{"num_hidden_layers": 14, "hidden_size": 128, "num_attention_heads": 4, "num_key_value_heads": 4, "head_dim": 32, "intermediate_size": 384, "vocab_size": 4096, "hidden_act": "tanh_gelu", "norm": "layernorm", "norm_place": "pre", "norm_eps": 1e-05, "positions": "learned", "qk_norm": false, "attn_scale": 0.177, "bias": "all", "tie_word_embeddings": true, "parallel_block": false, "init": "normal", "init_std_qkv": 0.0442, "init_std_o": 0.00836, "init_std_up": 0.0442, "init_std_down": 0.00836, "optimizer": "muon_variant", "learning_rate": 0.00667, "beta1": 0.9, "weight_decay": 0.015, "lr_head": 0.00483, "max_grad_norm": 0.5, "warmup_steps": 200, "schedule": "wsd", "decay_fraction": 0.904, "decay_shape": "cos", "final_lr_fraction": 0.1, "batch_tokens": [8192, 16384, 24576], "max_seq_len": 1024, "doc_mask": true, "train_tokens": 150000000, "max_steps": 9477, "dataset": "wikipedia_en"}
Each number is 200 + 20 x the weight over its row's rms, rounded and kept within 0 to 999. Layers, rows and columns count from 0. The size before them is the row's rms in percent of the matrix's.

# layer 3 attention output, 128x128, rms 0.115, rows 105-127, columns 0-63
093,212,201,150,228,193,187,198,255,194,153,184,204,193,218,211,215,166,183,199,218,193,175,179,215,201,205,196,223,205,195,143,146,223,215,183,199,182,191,207,199,185,188,198,204,207,220,197,194,181,177,232,210,152,207,144,201,208,207,187,182,202,216,172,217
098,196,215,222,213,179,166,218,235,215,198,184,225,209,197,225,236,188,168,183,227,183,212,211,182,191,205,168,205,198,201,215,219,212,234,201,194,157,201,182,225,207,161,208,181,164,229,209,227,216,199,215,180,201,180,191,243,198,178,180,175,151,240,161,214
099,220,229,206,230,163,197,156,220,222,186,202,245,193,232,198,241,209,187,214,191,185,188,187,171,195,215,168,219,191,198,189,201,201,207,190,188,177,208,148,226,210,226,192,189,214,177,240,198,238,172,230,185,213,218,205,170,208,168,215,180,196,224,174,195
111,211,216,181,216,227,206,216,212,195,155,201,181,226,182,171,229,173,203,182,197,145,181,198,198,201,200,192,204,246,211,198,194,178,168,223,170,212,173,201,231,195,209,154,228,180,221,182,188,166,216,196,182,221,229,177,191,210,206,191,226,206,226,203,206
095,230,201,207,171,176,189,194,175,216,182,195,217,246,216,237,191,173,238,219,243,209,181,160,205,230,213,200,191,171,203,205,240,211,200,225,214,188,179,220,244,203,184,197,221,207,198,224,207,211,169,179,200,208,188,182,217,196,185,152,220,198,200,224,226
102,195,169,202,244,155,209,197,166,204,217,176,216,206,247,195,202,183,167,224,178,178,196,162,258,212,185,185,214,233,221,233,197,231,184,201,177,187,194,186,188,185,235,213,184,197,205,212,200,195,237,182,164,207,229,183,198,197,197,193,186,201,185,202,219
094,197,213,179,241,174,216,202,173,196,215,211,182,172,185,229,189,217,185,204,188,198,188,182,235,198,202,193,210,203,172,180,198,182,207,217,197,211,218,219,206,218,213,179,198,201,205,172,160,199,200,199,167,233,226,212,201,203,213,207,198,188,241,214,197
107,217,222,169,206,221,206,210,219,209,157,202,217,206,199,169,154,209,166,180,195,246,212,210,212,199,203,189,188,174,185,196,233,197,218,201,203,199,213,203,182,216,188,239,195,191,201,229,234,227,192,197,169,175,203,167,197,184,206,216,184,247,162,198,184
097,242,190,254,197,134,187,169,226,185,188,186,213,174,206,227,210,194,227,201,208,204,191,200,196,210,228,214,206,200,225,213,163,175,169,208,199,197,180,196,183,225,207,192,221,185,188,213,174,186,206,192,207,187,191,203,210,188,185,168,203,193,231,208,227
094,146,216,161,176,210,180,192,221,223,207,173,216,215,181,212,164,197,185,210,178,192,212,243,227,205,217,192,201,210,196,185,179,177,191,215,226,225,187,182,192,213,161,195,202,233,227,219,189,227,202,214,191,179,181,185,197,187,207,172,186,187,214,214,219
101,182,180,210,185,210,236,203,197,238,188,230,192,215,199,215,211,176,191,207,252,234,191,221,232,229,188,187,216,180,209,158,178,216,202,204,203,187,176,184,197,221,192,196,186,165,185,224,181,214,219,194,204,200,189,214,212,198,173,195,201,162,195,196,229
086,232,273,190,203,184,178,207,164,185,172,176,216,239,231,218,196,208,170,178,216,202,197,191,177,186,181,179,241,136,194,182,178,215,220,215,194,200,179,191,217,165,207,198,235,194,226,203,221,183,164,194,156,182,207,179,213,195,202,187,166,200,213,182,216
098,170,229,231,213,197,190,172,201,205,175,197,219,217,191,204,212,201,160,206,201,185,198,177,206,185,229,212,192,229,203,213,170,184,173,225,181,220,220,181,197,200,189,172,176,191,189,186,168,193,259,199,165,219,209,213,184,208,217,201,228,174,243,214,220
100,176,221,215,192,200,236,214,200,207,175,200,257,178,177,224,191,195,230,174,175,215,220,206,215,200,196,206,218,195,195,219,199,189,193,189,160,218,197,193,195,220,199,226,180,189,208,223,204,220,231,174,207,193,205,232,216,173,181,193,218,187,184,190,189
088,231,238,175,181,210,231,165,170,166,193,217,200,198,201,192,191,224,202,197,179,212,205,172,211,216,185,191,202,212,197,201,195,229,204,189,200,201,193,184,191,186,216,234,211,218,211,231,214,207,181,204,214,179,213,163,185,184,213,212,177,237,147,200,202
075,218,205,195,186,198,154,241,204,203,194,147,210,183,183,199,185,212,231,181,148,180,194,178,169,185,177,224,211,200,213,196,231,164,202,203,217,208,184,198,177,199,193,224,200,217,198,171,183,209,203,179,208,194,206,197,200,192,199,232,187,217,207,219,190
104,206,219,221,218,198,241,221,210,191,215,213,197,189,226,208,186,260,212,151,190,207,174,206,222,188,220,219,214,216,184,204,189,204,168,238,213,211,185,185,179,216,207,194,190,166,177,204,191,197,191,199,196,211,185,209,193,194,211,197,177,204,188,210,228
110,217,174,227,203,195,162,215,194,179,188,183,208,200,212,216,201,188,192,231,202,195,202,188,226,227,192,224,188,205,184,214,210,167,176,222,183,206,179,199,230,191,245,194,207,220,184,188,161,216,184,170,219,207,226,204,219,193,197,222,246,201,230,182,191
105,223,236,224,201,208,228,205,177,181,208,210,172,167,212,204,200,224,206,239,200,143,220,207,207,151,208,211,229,207,181,232,186,184,176,202,186,215,178,198,209,190,220,166,214,199,210,216,160,183,198,178,180,214,240,181,216,212,199,187,212,210,250,192,200
096,208,200,215,189,222,197,197,177,175,151,199,209,223,190,197,202,224,189,210,209,190,213,200,173,192,212,197,184,158,194,211,202,243,183,174,215,185,212,185,223,201,207,164,191,205,237,209,236,184,193,229,197,181,185,169,196,194,231,161,188,230,195,218,206
093,198,192,224,214,174,230,224,218,201,238,215,210,237,171,221,225,187,209,211,203,194,201,215,221,180,246,164,182,237,210,172,170,208,206,208,204,197,218,166,205,192,170,195,170,204,198,176,230,233,207,199,178,203,171,221,179,216,206,188,188,206,197,223,199
108,210,194,202,244,191,204,180,197,202,174,182,233,176,201,202,175,222,230,165,192,229,217,191,196,189,151,185,191,183,197,194,200,216,215,164,195,206,206,198,209,206,221,201,219,194,194,201,209,193,194,188,201,180,212,195,211,201,197,189,177,227,195,209,194
122,191,186,195,187,208,211,212,195,166,208,159,220,189,181,195,235,183,182,236,157,199,198,229,202,225,211,207,219,235,218,233,171,219,186,201,187,171,182,161,200,180,228,200,167,220,196,216,215,238,181,218,224,194,206,160,190,216,226,216,216,233,166,175,204